Each number is 200 + 40 x the weight over its row's rms, rounded and kept within 0 to 999. Layers, rows and columns count from 0. The size before them is the row's rms in percent of the matrix's.

# layer 4 MLP up, 256x64, rms 0.154, rows 99-153, columns 0-63
107,177,205,149,188,191,196,153,135,266,239,194,237,214,224,177,131,154,261,140,265,214,197,160,238,211,225,244,212,158,230,189,267,164,240,145,236,211,195,221,178,247,217,171,229,174,159,226,123,209,236,142,203,251,167,239,174,167,225,260,123,188,223,240,283
113,197,222,190,183,241,195,176,161,225,273,244,208,93,193,192,187,208,127,172,212,201,252,178,193,243,255,195,225,176,221,233,202,200,234,169,255,183,239,231,117,189,157,154,173,104,236,214,239,277,99,206,198,240,240,187,250,227,223,154,181,170,198,247,185
089,179,200,173,203,281,230,171,193,218,220,256,223,198,231,196,161,256,255,137,223,181,235,214,164,229,205,129,252,138,135,175,213,166,236,181,165,166,224,179,226,173,211,213,221,176,215,247,280,205,204,198,235,177,189,222,147,307,212,104,109,174,202,243,196
059,285,256,240,203,197,172,205,209,111,306,244,198,93,195,198,222,153,165,185,171,176,224,169,197,244,197,168,206,178,232,141,232,209,186,211,194,221,225,222,146,221,132,211,155,181,212,240,178,183,128,118,224,139,212,195,175,243,177,185,123,196,193,202,208
098,203,253,134,243,189,269,163,168,159,153,288,191,215,277,186,173,190,218,202,162,157,268,177,299,206,170,233,223,159,239,173,193,201,220,210,178,218,166,266,165,180,190,240,186,157,263,250,267,181,167,230,213,142,206,216,141,206,191,189,130,156,157,217,209
118,199,235,191,212,217,201,158,156,211,198,191,193,127,247,174,174,174,200,200,210,180,209,207,214,260,211,177,189,206,234,139,203,166,269,246,219,67,179,161,195,111,198,206,251,189,205,270,229,223,142,297,235,178,221,172,186,213,142,180,140,144,241,212,260
099,227,266,167,184,225,220,182,229,219,241,232,275,204,224,185,148,165,186,181,204,232,190,186,244,187,177,127,209,187,191,93,269,193,274,183,227,176,110,187,133,174,199,162,244,138,280,191,220,229,213,217,200,213,196,279,184,180,189,145,181,147,239,235,158
115,206,204,144,258,257,203,153,225,217,192,232,222,243,193,127,91,146,247,124,163,238,192,215,197,177,207,211,198,174,140,208,173,133,309,213,202,177,193,207,151,183,148,241,198,220,240,219,242,159,217,183,258,122,178,205,204,204,165,171,238,255,173,219,226
103,225,215,173,226,245,149,213,118,154,233,174,174,194,254,165,234,99,244,191,185,258,124,193,276,186,258,239,179,209,202,152,175,213,209,204,267,183,144,206,192,240,186,128,117,222,156,259,185,183,216,229,182,172,227,206,235,176,222,177,199,274,180,208,250
108,173,233,201,202,210,172,150,206,250,188,160,291,176,203,202,97,211,241,221,193,239,237,195,192,183,210,170,226,181,188,224,331,140,218,192,199,197,202,182,198,146,193,214,199,125,150,210,220,274,194,176,171,263,213,214,171,124,281,139,201,157,235,197,175
095,298,235,125,249,219,179,100,203,185,236,164,206,124,227,212,194,190,198,182,161,267,247,209,192,221,181,213,183,146,216,203,219,190,189,153,241,204,194,162,243,151,177,215,188,164,198,250,201,193,192,170,192,263,265,144,229,159,193,100,236,131,249,233,227
098,182,242,206,263,235,238,187,82,204,222,187,172,233,205,207,227,148,166,177,243,211,154,136,185,231,271,152,286,170,228,195,190,145,161,253,189,178,153,176,183,189,142,204,181,161,251,215,194,185,183,172,228,160,242,265,224,148,194,216,164,296,241,216,170
084,235,231,201,197,243,150,188,150,235,263,237,283,178,162,164,138,174,120,160,208,197,277,187,194,184,165,182,199,216,232,194,277,232,243,203,209,147,191,202,183,175,145,179,271,128,218,220,164,273,204,260,214,195,184,223,177,215,156,124,197,129,181,244,215
068,268,224,149,288,206,251,136,206,190,202,169,243,127,178,161,202,176,176,227,121,210,181,162,233,185,186,194,197,145,240,202,254,203,180,172,263,210,131,148,208,252,214,195,186,223,220,267,266,181,100,199,201,204,234,221,198,173,241,193,184,180,282,142,208
058,209,195,181,203,218,258,202,235,144,319,238,192,137,189,218,199,176,247,227,189,195,182,206,187,236,184,210,185,222,199,124,232,156,199,152,195,181,176,170,270,248,151,109,264,182,201,125,210,219,155,255,257,222,263,220,190,152,209,204,207,199,184,119,260
090,190,243,204,258,304,164,211,176,236,157,214,206,209,207,108,210,199,230,116,116,268,159,227,220,197,263,173,206,149,208,226,195,218,230,218,201,260,241,220,169,213,87,220,127,220,200,158,170,163,196,206,251,195,160,183,242,216,172,201,213,244,181,203,178
017,194,184,252,242,197,41,172,208,148,210,204,268,250,212,229,233,234,233,178,229,228,200,156,213,236,166,188,241,200,223,225,227,184,226,215,157,201,214,209,232,226,214,180,189,279,209,211,195,204,138,266,186,220,220,248,275,200,175,143,226,225,171,304,235
108,193,203,242,221,230,238,202,173,199,226,203,235,156,202,169,211,197,177,167,244,220,192,224,225,239,265,180,195,158,168,113,158,181,196,156,189,233,218,227,124,221,169,189,146,175,215,215,240,224,141,268,145,159,158,297,199,159,144,186,118,207,308,214,252
096,177,212,240,184,263,201,231,154,265,227,162,186,215,198,201,206,191,201,122,203,205,209,128,264,195,186,189,260,179,195,173,209,278,248,166,223,163,195,220,245,306,186,216,134,141,223,193,175,165,229,264,143,164,277,154,205,122,182,208,202,174,165,242,242
108,204,214,175,251,208,209,203,159,223,215,217,197,170,191,125,143,214,152,140,192,222,188,199,290,205,241,269,167,212,214,257,179,211,243,124,266,215,200,229,110,270,171,223,186,146,213,255,200,249,184,293,168,142,206,182,247,189,155,171,169,172,151,193,219
104,190,225,225,170,309,236,144,160,195,196,193,201,185,261,208,144,207,177,231,227,267,228,183,203,209,126,127,270,205,144,196,228,178,243,245,217,146,188,214,192,157,176,150,203,162,173,211,228,268,214,280,252,152,190,167,228,182,168,148,142,243,209,261,198
105,137,225,137,261,225,237,134,208,219,281,247,205,173,188,242,190,117,153,232,112,289,244,175,169,196,164,210,189,196,231,110,180,229,247,204,228,211,190,207,150,179,185,160,190,231,191,201,210,239,135,238,269,178,197,180,180,208,201,161,205,257,178,230,242
106,112,228,134,173,213,156,198,206,197,156,268,306,162,138,230,151,168,205,235,192,179,202,217,218,272,219,230,210,213,265,134,201,194,240,304,176,202,190,141,217,227,166,194,217,149,224,145,236,147,194,215,245,235,215,160,184,191,253,170,177,177,165,198,183
105,200,192,122,251,203,238,181,167,227,211,169,206,165,206,162,183,134,173,205,215,205,245,175,284,134,120,196,169,209,188,248,164,228,231,202,228,206,180,206,198,132,199,143,159,204,216,256,201,243,157,265,286,195,180,205,205,227,170,139,250,204,175,294,279
038,149,216,223,185,229,154,228,185,161,228,237,224,67,215,197,216,144,210,158,196,253,169,133,184,214,219,199,232,241,216,224,224,185,189,229,193,189,227,285,224,250,128,206,213,133,139,247,164,196,203,199,215,254,195,196,176,190,168,130,234,116,142,209,256
096,142,192,119,228,265,266,199,223,196,178,218,202,221,254,151,128,185,175,138,251,176,211,171,250,176,211,183,163,115,213,220,239,176,269,170,216,242,214,169,195,250,227,214,257,207,271,275,219,180,249,239,158,177,180,194,177,205,188,107,165,206,252,196,179
123,194,236,234,158,318,187,211,190,237,197,234,287,144,227,194,178,212,151,184,191,187,278,193,162,214,220,136,274,155,237,181,225,199,184,176,227,184,172,244,224,221,137,227,197,193,229,159,194,168,182,217,211,159,99,282,145,211,193,205,173,141,226,249,177
128,220,243,195,195,211,155,215,215,187,255,277,220,127,154,193,188,181,113,207,209,196,203,191,212,179,226,242,234,256,301,160,231,200,241,194,196,161,133,216,139,261,177,167,213,157,273,245,274,143,155,220,205,181,162,179,243,220,167,147,181,232,222,247,156
091,205,269,192,222,229,150,144,178,181,258,204,242,141,217,208,255,187,145,266,157,234,229,179,210,204,213,213,195,171,262,199,216,211,217,185,248,169,124,263,208,241,161,177,165,172,189,215,138,168,101,218,193,104,240,244,146,165,249,177,169,234,199,258,219
094,141,240,131,274,194,190,162,161,189,253,270,161,197,212,244,210,134,152,187,211,271,198,171,238,228,199,180,260,225,239,127,197,237,163,224,194,152,210,118,211,209,192,97,233,186,271,183,229,258,166,171,242,178,218,190,199,222,199,182,139,229,166,203,224
076,191,209,237,160,204,238,155,224,241,265,203,210,129,234,253,207,170,124,250,238,122,226,147,187,209,156,172,216,226,195,195,258,200,237,194,181,165,213,262,220,235,233,208,135,144,209,247,217,301,107,208,230,185,199,212,131,215,234,222,147,181,222,235,166
087,196,249,152,195,210,170,160,206,213,166,206,227,151,234,163,194,183,232,155,209,234,253,193,266,279,180,125,322,126,217,201,176,169,185,255,235,221,245,243,176,232,174,161,208,170,201,141,190,153,164,160,240,198,210,155,152,207,153,212,122,191,224,261,225
093,167,230,160,235,253,124,157,212,249,200,137,242,120,172,198,226,225,240,151,175,253,191,220,196,230,216,190,220,146,217,182,177,124,179,204,280,207,224,205,182,168,212,170,203,107,180,178,208,122,161,236,191,197,205,209,192,191,165,94,273,193,222,206,263
102,186,270,200,238,204,206,139,127,179,217,221,195,210,280,242,173,172,154,206,162,161,257,196,243,169,196,184,263,159,237,108,202,216,178,199,228,254,228,227,116,211,194,224,200,182,192,165,248,241,132,170,198,146,156,237,185,207,198,129,121,253,236,227,165
012,250,210,193,177,265,223,169,224,208,164,131,195,207,202,222,154,156,184,282,227,173,229,293,184,285,219,205,193,150,230,235,240,292,190,186,147,137,217,142,147,196,227,225,186,218,231,189,241,170,248,235,233,230,234,209,217,215,262,187,219,270,206,177,274
116,172,234,179,245,182,219,194,192,221,253,221,195,174,214,173,171,196,245,202,95,224,240,199,225,212,134,158,172,167,143,172,202,219,312,184,236,206,147,259,179,234,202,201,131,147,191,195,236,212,161,287,215,110,272,204,163,194,219,181,207,247,173,212,259
116,210,250,103,224,213,132,206,184,201,214,203,245,178,193,159,182,164,206,178,264,241,173,182,231,177,225,163,306,218,207,173,227,211,185,210,171,175,225,120,197,201,135,186,204,164,263,191,170,150,248,233,211,194,213,257,159,126,126,245,190,289,232,232,171
103,158,215,131,204,268,183,133,144,229,249,235,191,224,247,216,183,183,224,161,229,206,216,168,263,222,262,254,184,184,196,219,221,225,192,185,172,138,214,189,181,172,91,176,221,196,265,271,200,171,187,198,218,205,169,222,135,230,202,143,162,207,139,310,173
120,224,227,240,212,256,132,230,190,304,238,200,230,168,160,156,207,211,257,181,143,226,154,220,179,156,290,199,245,152,215,169,257,183,292,131,219,205,232,214,118,251,152,226,241,208,186,203,191,200,203,199,155,160,138,226,187,233,191,192,157,186,179,185,165
123,208,230,106,199,207,225,190,221,152,216,200,192,199,230,156,223,213,201,146,203,230,151,187,239,182,181,221,287,150,150,154,273,241,231,187,194,227,179,149,220,243,187,223,194,149,260,235,236,151,260,234,206,186,137,227,249,114,173,169,171,258,122,248,159
109,235,234,245,199,236,209,174,182,260,178,153,263,166,290,226,191,265,203,183,175,216,215,182,165,225,215,195,225,150,172,108,202,149,188,191,194,112,217,239,142,254,225,240,211,145,156,158,235,183,149,199,249,210,224,203,150,178,182,238,175,204,258,304,181
115,189,234,153,274,213,270,167,213,197,191,276,180,198,251,188,131,208,206,158,166,184,258,164,262,203,169,244,246,190,243,223,220,221,203,188,166,214,181,197,163,208,155,261,206,135,292,242,277,217,129,136,206,175,204,198,156,224,167,166,170,124,157,180,193
090,190,193,160,203,285,160,184,179,239,293,168,187,165,244,222,178,176,267,187,176,203,253,170,250,213,195,171,268,158,199,63,214,193,210,237,235,191,226,237,176,185,181,131,219,207,227,164,267,203,169,245,258,161,166,250,151,193,170,205,182,223,180,228,252
085,267,245,202,172,248,138,178,178,178,227,160,231,132,215,103,187,173,219,141,187,223,213,210,242,267,200,197,263,210,190,180,253,224,250,237,194,132,221,174,198,160,160,183,243,136,189,212,232,290,168,275,203,225,157,203,181,151,141,198,178,145,171,207,245
093,304,181,123,192,266,194,246,166,208,278,196,197,196,262,196,163,191,176,232,193,152,159,160,204,147,207,248,218,150,202,213,250,183,235,212,191,216,162,255,173,267,252,229,214,232,237,172,221,130,211,171,225,162,137,258,208,98,168,179,216,169,209,184,186
074,235,232,174,195,225,208,99,210,164,230,184,180,91,198,193,195,120,204,144,163,237,201,181,277,269,221,217,256,182,183,234,237,165,209,230,195,178,234,233,173,195,187,217,271,147,250,255,238,249,154,218,245,130,200,162,207,172,151,189,189,246,231,240,173
084,290,222,155,241,192,160,217,165,145,164,149,231,131,176,162,173,208,271,115,161,270,174,152,211,243,239,255,166,165,226,204,190,234,194,219,282,190,210,128,227,231,231,210,141,184,213,173,181,239,211,192,230,182,156,235,239,192,168,263,205,139,241,194,226
118,181,243,99,195,170,168,169,199,195,219,240,222,162,192,163,132,194,189,178,234,178,197,189,208,244,160,160,207,215,192,187,241,166,298,188,251,223,224,170,211,241,181,224,192,208,180,202,188,207,168,173,267,256,153,217,180,157,185,219,54,273,178,267,242
114,178,234,166,153,229,206,140,150,163,211,173,276,181,235,195,120,214,177,222,209,226,283,176,186,239,143,240,192,213,258,172,213,208,137,173,199,172,158,248,207,253,212,267,139,114,228,243,230,242,156,193,219,217,242,241,142,220,181,185,222,149,211,267,153
089,213,206,213,207,223,153,161,175,206,221,215,171,149,186,194,163,167,219,197,146,228,179,215,236,244,243,125,235,152,156,250,229,244,312,185,226,104,197,223,204,283,176,185,196,236,231,250,183,266,156,254,216,122,228,162,184,250,182,196,116,200,190,202,183
107,172,309,220,207,190,220,122,186,195,158,216,256,189,228,191,194,244,144,221,162,208,245,235,222,228,199,189,193,221,269,200,234,237,171,195,235,210,123,259,176,200,116,221,164,138,200,255,215,172,112,236,233,132,171,209,174,206,187,145,126,167,181,237,210
111,217,201,173,237,258,219,202,162,214,240,256,199,200,202,199,232,174,194,226,243,145,153,135,198,199,259,195,175,127,186,191,193,204,294,187,305,196,172,180,223,208,244,133,158,179,149,186,148,258,240,183,209,139,159,250,183,237,220,154,156,198,182,215,301
094,340,219,161,194,211,181,192,240,186,276,166,209,218,173,144,169,223,228,202,209,185,203,192,302,158,198,260,177,185,164,194,275,211,245,194,151,204,152,212,155,195,159,182,223,130,216,196,184,211,222,178,220,141,269,176,266,211,166,180,120,209,201,237,190
105,191,237,207,265,199,240,169,170,290,222,226,208,212,240,146,195,105,191,144,226,186,182,182,190,190,194,157,236,157,255,189,176,171,192,200,203,185,128,268,185,192,179,220,254,232,131,140,155,128,194,220,195,219,164,241,220,168,211,129,222,272,227,258,267
112,176,256,198,252,236,225,214,165,218,184,134,195,248,269,175,223,176,220,188,153,232,148,185,197,201,231,130,313,163,150,135,167,234,192,262,189,207,134,201,181,188,215,215,222,162,241,188,284,200,196,246,157,149,232,210,231,187,144,207,173,222,201,199,298
# layer 4 MLP down (transposed), 256x64, rms 0.112, rows 99-152, columns 0-63
118,238,230,220,162,215,225,283,227,242,192,181,119,238,190,254,213,159,232,237,201,126,210,226,156,179,146,212,159,171,287,281,152,183,168,223,205,176,256,273,206,175,160,198,198,177,195,198,249,185,184,213,153,126,261,252,240,183,202,244,168,142,202,151,193
092,203,247,223,145,155,203,249,206,232,174,138,238,192,187,155,222,188,170,255,154,205,152,204,204,241,175,142,241,249,212,218,222,273,172,196,197,195,198,142,223,217,91,253,165,164,210,197,239,151,197,202,261,181,252,179,249,235,175,258,152,222,115,164,273
086,195,203,136,265,248,165,213,173,238,150,149,219,181,258,269,213,228,109,171,231,277,219,225,227,170,216,263,214,120,236,193,187,181,194,209,172,233,115,256,206,166,216,202,234,228,210,217,132,181,196,221,216,243,158,250,208,154,171,133,206,262,221,200,155
064,185,207,196,212,234,205,179,184,134,177,130,156,117,214,236,201,157,271,205,211,234,235,224,235,251,204,209,191,208,245,173,190,257,180,234,161,157,170,192,168,268,208,228,218,186,208,157,281,316,262,218,213,124,174,232,180,170,144,199,235,176,200,116,199
104,158,236,196,251,229,244,136,235,206,161,162,142,145,222,262,200,200,235,271,178,206,231,230,131,178,177,244,228,214,188,208,177,243,257,192,154,213,257,280,204,243,213,58,186,174,183,218,228,198,145,175,199,183,220,242,154,205,195,123,224,177,184,203,199
100,277,216,294,202,178,166,152,247,177,207,178,208,217,146,181,252,178,200,134,235,114,240,177,113,138,196,259,216,152,178,257,182,179,211,214,204,184,194,186,244,165,206,222,186,232,191,258,149,229,270,275,214,204,144,222,173,202,222,206,210,211,258,151,150
111,185,222,179,198,289,215,156,172,130,248,219,216,156,225,200,264,99,206,206,203,193,251,249,226,281,219,185,207,201,185,191,240,180,190,232,201,232,260,248,208,233,192,188,239,143,199,234,176,240,196,161,240,189,201,210,251,81,125,188,206,175,174,126,204
116,150,195,210,249,221,135,159,211,146,255,218,191,272,163,215,233,200,243,234,221,110,190,132,259,200,185,216,139,295,152,195,220,218,162,208,218,127,206,192,243,207,197,167,257,180,107,206,183,265,175,151,196,190,192,168,197,208,235,219,234,157,265,207,189
107,266,190,170,285,116,198,165,199,246,179,192,142,221,238,184,140,197,150,206,127,144,220,253,233,217,119,224,207,187,185,187,248,194,189,205,189,266,251,245,216,167,205,191,232,220,238,114,215,256,163,182,199,201,180,197,256,134,220,156,189,196,262,141,197
110,209,214,237,182,157,162,171,180,174,135,182,156,229,245,167,202,175,252,296,235,204,194,202,302,201,187,222,261,263,227,152,204,201,216,186,170,141,147,230,184,180,204,272,184,197,195,153,160,154,224,263,248,287,188,208,123,168,243,194,141,184,172,213,211
109,218,252,182,243,209,225,168,214,206,188,235,225,204,182,168,149,192,230,204,179,156,182,174,177,230,215,204,136,177,239,249,171,197,158,179,237,232,191,278,270,135,138,80,216,186,155,214,168,203,182,163,220,199,172,210,336,191,244,240,219,222,159,172,259
105,202,192,203,215,187,184,184,233,255,195,200,228,197,183,182,184,218,188,177,166,149,197,250,163,255,212,187,184,326,177,219,219,182,188,192,124,177,224,187,275,200,124,103,141,185,150,188,221,242,229,144,206,205,234,241,252,237,171,149,193,266,160,294,197
058,206,211,239,124,156,187,328,164,181,225,240,158,173,214,187,262,180,208,160,240,135,218,238,218,209,161,154,169,181,162,229,162,171,216,190,169,164,194,149,220,216,221,220,220,188,168,288,210,295,270,194,219,177,269,252,199,266,192,149,189,204,197,176,186
075,172,300,229,122,187,161,171,163,196,231,203,179,169,171,244,237,194,133,207,213,193,204,145,186,208,183,183,238,220,221,269,134,201,109,219,148,197,241,176,171,206,271,242,126,289,240,217,178,253,171,213,192,205,194,159,172,236,208,217,166,211,250,269,173
059,229,288,145,219,200,196,141,233,291,236,209,211,157,211,219,252,217,190,145,142,102,250,164,185,216,251,160,228,201,177,116,169,178,198,161,203,199,228,190,233,221,215,108,213,241,229,158,236,211,174,231,182,234,269,249,150,206,207,218,153,218,176,160,200
102,184,186,196,160,223,216,81,218,245,238,154,225,181,155,207,224,196,226,277,158,189,193,183,167,261,269,190,221,225,153,169,175,124,224,178,208,211,243,151,241,230,305,137,234,178,176,192,247,237,198,172,183,162,221,232,145,176,152,231,217,176,167,169,262
011,118,195,151,200,248,251,237,182,253,168,169,257,220,222,143,178,180,187,229,215,192,248,168,211,205,265,169,182,216,152,130,211,255,292,207,203,202,180,188,190,193,162,198,217,189,210,149,246,185,297,79,204,174,234,158,230,223,193,253,177,176,211,146,183
100,210,169,204,254,184,196,219,173,163,156,239,244,220,197,299,157,216,169,186,147,183,203,151,226,210,155,278,224,182,232,181,210,213,263,170,234,222,234,263,237,195,106,182,248,213,249,154,213,162,194,137,208,211,233,221,225,204,218,267,190,134,142,152,112
098,271,259,205,200,185,167,163,156,187,267,185,200,219,181,200,241,289,235,205,267,169,246,187,143,177,136,147,164,188,170,199,225,205,139,195,237,265,267,272,260,123,260,177,160,233,184,213,203,166,149,129,209,194,171,200,213,215,192,188,164,177,201,144,202
099,189,202,256,163,122,270,180,268,205,220,192,206,177,184,219,237,225,151,145,188,201,255,153,216,216,246,192,229,135,182,136,264,209,227,260,131,152,183,170,220,156,194,181,208,261,183,230,167,220,246,250,199,194,184,184,157,97,247,215,186,252,144,186,254
071,194,95,253,210,216,198,179,191,141,195,198,242,206,204,154,144,202,192,185,170,272,137,220,243,118,221,222,186,195,258,299,206,184,176,268,206,231,136,214,139,226,191,257,170,191,229,214,225,245,209,238,249,114,198,213,214,218,186,222,235,228,202,145,152
109,221,214,193,199,181,108,145,220,212,199,116,189,125,261,213,186,210,259,226,194,154,189,255,153,226,225,274,156,203,193,238,211,166,159,128,124,173,204,150,227,187,159,220,250,194,282,196,170,229,252,206,243,265,171,216,204,239,188,218,249,213,190,263,177
110,247,209,189,226,193,210,224,208,237,112,192,235,177,213,167,207,231,162,271,227,92,247,230,232,200,159,259,207,197,243,168,206,140,277,174,191,246,200,140,200,217,177,172,254,128,219,168,190,127,178,157,203,290,152,259,179,156,198,210,209,199,221,214,150
102,138,200,223,208,259,227,173,221,173,213,212,150,190,233,221,198,233,188,276,225,202,201,266,213,161,322,167,179,213,195,139,237,174,186,240,171,155,150,189,181,212,267,260,205,212,183,176,226,229,232,144,198,129,154,228,177,114,202,244,195,116,225,224,147
043,225,265,173,148,205,259,175,232,313,163,136,220,217,228,227,225,140,136,207,273,186,192,168,176,207,210,204,160,228,183,193,159,227,90,211,198,184,218,231,206,238,167,241,154,197,156,248,173,201,204,219,207,252,165,210,184,166,273,219,277,195,221,169,139
096,206,188,339,193,237,170,235,219,219,221,129,209,151,212,233,186,173,219,229,142,115,217,196,196,182,264,203,208,205,166,256,166,187,276,193,211,211,137,226,152,180,257,242,147,185,212,210,194,158,166,216,236,197,210,144,192,143,167,235,204,165,295,217,176
103,235,228,209,214,181,263,199,231,243,167,180,216,185,262,170,151,212,182,154,142,195,176,289,182,194,234,186,311,228,190,146,155,189,189,253,201,223,231,157,173,204,235,163,224,184,272,210,130,173,131,156,189,210,125,209,170,265,201,241,220,174,155,136,239
118,217,212,181,167,195,181,238,212,158,136,256,291,220,248,205,189,203,147,212,176,203,168,153,102,195,236,147,217,218,143,263,218,232,198,232,175,167,161,248,186,168,205,145,243,217,235,217,175,203,181,270,165,188,195,288,187,243,227,135,254,249,217,154,138
077,211,224,236,205,194,191,202,139,226,215,110,186,212,194,218,273,263,247,191,166,191,186,192,228,196,283,138,100,206,146,177,201,203,219,174,279,186,110,195,207,173,153,176,126,178,227,184,162,185,263,224,187,196,208,206,209,247,250,161,223,220,281,230,163
094,174,203,262,100,224,164,219,241,225,181,219,262,148,172,197,178,216,236,237,194,205,219,196,188,190,262,268,232,139,181,172,168,185,215,180,218,169,259,254,246,207,185,278,213,134,213,199,182,142,174,206,250,211,173,245,178,258,182,242,168,116,218,137,122
088,225,145,179,182,206,215,114,200,152,100,250,189,213,199,124,195,139,258,170,174,279,245,188,290,207,217,234,150,235,163,184,189,195,230,225,205,177,171,126,179,166,264,193,230,219,212,128,205,210,236,188,205,243,232,203,209,196,193,247,190,285,185,206,246
087,181,205,155,156,228,178,249,195,155,149,167,225,189,179,231,271,177,193,233,95,278,149,278,194,193,226,214,185,197,164,161,235,218,307,258,237,191,200,219,201,253,115,173,195,178,249,210,238,213,149,159,161,193,236,165,206,154,177,171,233,255,194,226,202
093,138,281,209,218,139,134,265,234,216,199,240,187,148,176,254,220,215,203,231,185,176,193,139,225,248,203,170,176,184,200,160,154,199,137,180,174,245,219,174,247,221,221,121,240,165,130,221,155,193,158,172,226,188,193,164,283,215,150,267,180,244,155,247,246
109,180,206,188,224,157,165,182,192,156,135,194,136,250,217,150,158,160,235,183,174,205,201,179,149,220,216,290,227,243,262,223,203,159,221,198,120,167,262,271,285,218,209,216,205,227,213,234,198,176,235,167,159,270,223,134,188,215,195,256,200,94,185,186,200
008,205,235,270,158,122,234,174,222,161,223,159,116,199,138,100,223,193,118,225,163,268,167,157,180,167,209,226,208,177,202,206,204,167,241,183,218,238,159,170,247,258,183,221,174,173,158,196,199,192,132,195,194,207,119,142,171,192,206,270,224,154,230,176,195
115,204,217,221,259,177,153,193,159,207,196,224,140,233,289,329,286,172,195,173,196,202,207,222,218,214,178,193,137,216,202,150,214,214,138,190,200,146,253,172,132,224,176,225,175,223,188,144,208,237,142,224,167,236,190,280,165,189,222,135,229,196,194,258,190
120,247,217,174,194,205,176,234,223,158,227,166,127,220,231,251,198,192,211,174,265,238,177,218,267,256,234,183,214,228,125,225,177,146,172,183,158,172,155,197,203,222,66,151,160,236,175,228,209,250,255,261,227,162,232,203,155,186,187,179,164,213,151,280,219
092,235,152,271,180,147,192,267,241,209,197,200,144,107,252,210,152,211,182,182,240,149,229,223,189,205,159,187,195,141,101,168,150,182,248,198,210,226,261,264,166,245,194,223,154,194,221,169,165,239,166,233,208,262,241,153,216,231,175,254,177,167,250,235,171
125,226,236,218,121,205,234,179,294,204,156,188,262,177,184,218,225,213,225,182,167,179,225,264,203,255,119,127,203,194,202,215,266,242,275,138,214,208,203,212,167,102,216,152,189,199,178,191,211,175,227,98,184,177,178,149,149,189,225,225,213,205,241,194,243
125,218,177,143,167,200,181,111,105,168,201,164,141,242,203,226,152,239,210,221,227,259,205,207,223,207,208,205,142,249,120,207,197,170,241,188,225,267,255,214,212,218,185,234,188,210,217,173,277,222,140,175,261,183,177,241,167,219,228,165,298,142,204,181,244
101,174,226,243,196,204,180,189,222,200,280,226,211,196,215,282,254,202,159,168,206,213,214,200,277,213,178,143,201,167,246,207,152,169,205,180,206,195,135,150,129,208,211,147,238,200,230,284,123,237,200,188,171,140,223,217,221,156,193,106,173,257,228,287,228
120,99,242,177,214,224,262,146,222,157,164,157,196,164,148,256,234,144,207,245,219,212,210,234,110,162,167,178,226,244,221,199,199,269,207,175,133,207,195,226,217,273,217,105,216,189,189,254,228,198,194,168,247,177,166,270,199,256,200,180,182,187,182,242,239
099,218,39,192,198,174,241,153,178,182,276,235,193,183,178,246,240,179,211,164,258,187,189,185,257,204,198,128,276,225,266,162,243,190,254,193,254,193,136,218,147,193,207,192,194,203,222,221,197,180,212,244,240,136,195,193,156,246,158,192,179,226,196,227,225
059,167,225,191,176,166,207,170,240,129,175,229,206,148,189,269,189,141,185,186,242,172,230,176,172,165,148,190,241,175,253,249,242,184,101,212,189,207,239,242,152,250,179,156,195,193,175,242,190,254,187,215,183,305,188,186,196,212,234,198,261,115,294,198,182
093,213,273,249,217,171,166,205,248,158,181,164,254,159,121,131,268,228,201,214,273,209,208,233,126,249,214,173,208,233,212,210,169,206,139,170,170,219,193,161,239,128,110,201,239,201,154,204,188,240,232,222,228,202,127,115,198,191,182,222,165,180,196,251,210
053,247,196,197,191,231,182,194,278,216,216,208,251,217,132,184,164,146,200,229,104,273,151,245,154,202,236,225,252,163,250,237,195,191,165,226,267,214,188,189,280,209,195,174,136,188,196,228,150,220,147,269,209,133,141,197,208,180,230,196,221,198,135,139,229
097,134,211,162,193,197,170,197,147,160,198,240,167,170,193,205,251,195,196,222,326,181,249,178,173,180,185,206,170,262,176,248,204,203,147,205,258,156,177,182,185,182,231,159,176,207,191,287,280,204,205,230,210,195,137,237,263,268,166,142,165,205,235,158,126
102,246,218,209,188,209,233,263,175,189,201,214,230,224,198,242,179,267,226,218,189,178,183,255,133,201,189,193,94,132,252,217,170,213,190,254,222,181,228,258,207,205,202,186,143,215,210,244,271,147,133,222,136,155,191,159,193,132,189,211,165,264,139,166,278
108,247,235,160,189,177,193,182,202,111,165,135,217,187,245,209,170,186,213,250,253,197,224,206,101,181,212,216,219,296,219,204,172,144,171,272,255,250,209,152,192,248,91,175,164,200,219,183,222,227,273,185,196,216,159,158,200,163,253,223,205,224,221,164,175
066,175,210,154,223,227,202,222,219,167,223,210,175,209,203,223,250,187,240,189,136,186,188,219,177,215,223,179,212,256,154,207,176,249,170,172,230,203,205,254,238,272,217,117,179,150,269,72,252,248,190,136,198,150,252,217,226,249,221,185,182,259,215,147,121
111,148,171,151,245,179,252,169,184,188,138,194,156,216,225,155,183,261,184,234,162,193,158,280,233,231,167,245,141,248,138,274,132,213,246,260,143,283,219,219,202,207,149,187,171,197,157,216,223,218,212,204,228,232,220,113,236,177,192,218,208,159,246,216,159
108,231,180,166,167,178,219,194,142,237,179,202,149,220,265,237,217,208,254,185,166,211,257,223,134,192,136,141,187,145,223,210,237,163,176,162,241,199,199,131,185,197,139,273,151,240,141,174,247,237,160,250,199,196,265,234,294,270,217,205,161,228,180,168,191
097,207,198,298,153,129,136,197,174,163,211,193,167,193,221,284,158,272,209,205,172,145,222,186,200,201,191,288,182,185,219,193,244,215,238,199,231,116,187,198,190,174,187,255,219,248,198,172,231,227,174,174,236,220,163,202,245,159,268,117,182,239,133,169,151
103,208,233,197,132,259,205,233,210,189,169,97,168,261,198,201,147,203,195,176,230,208,149,165,209,215,164,223,205,287,246,220,241,205,208,169,229,170,190,197,189,176,134,185,215,240,205,283,175,254,243,206,151,163,246,207,241,145,166,250,95,269,196,169,209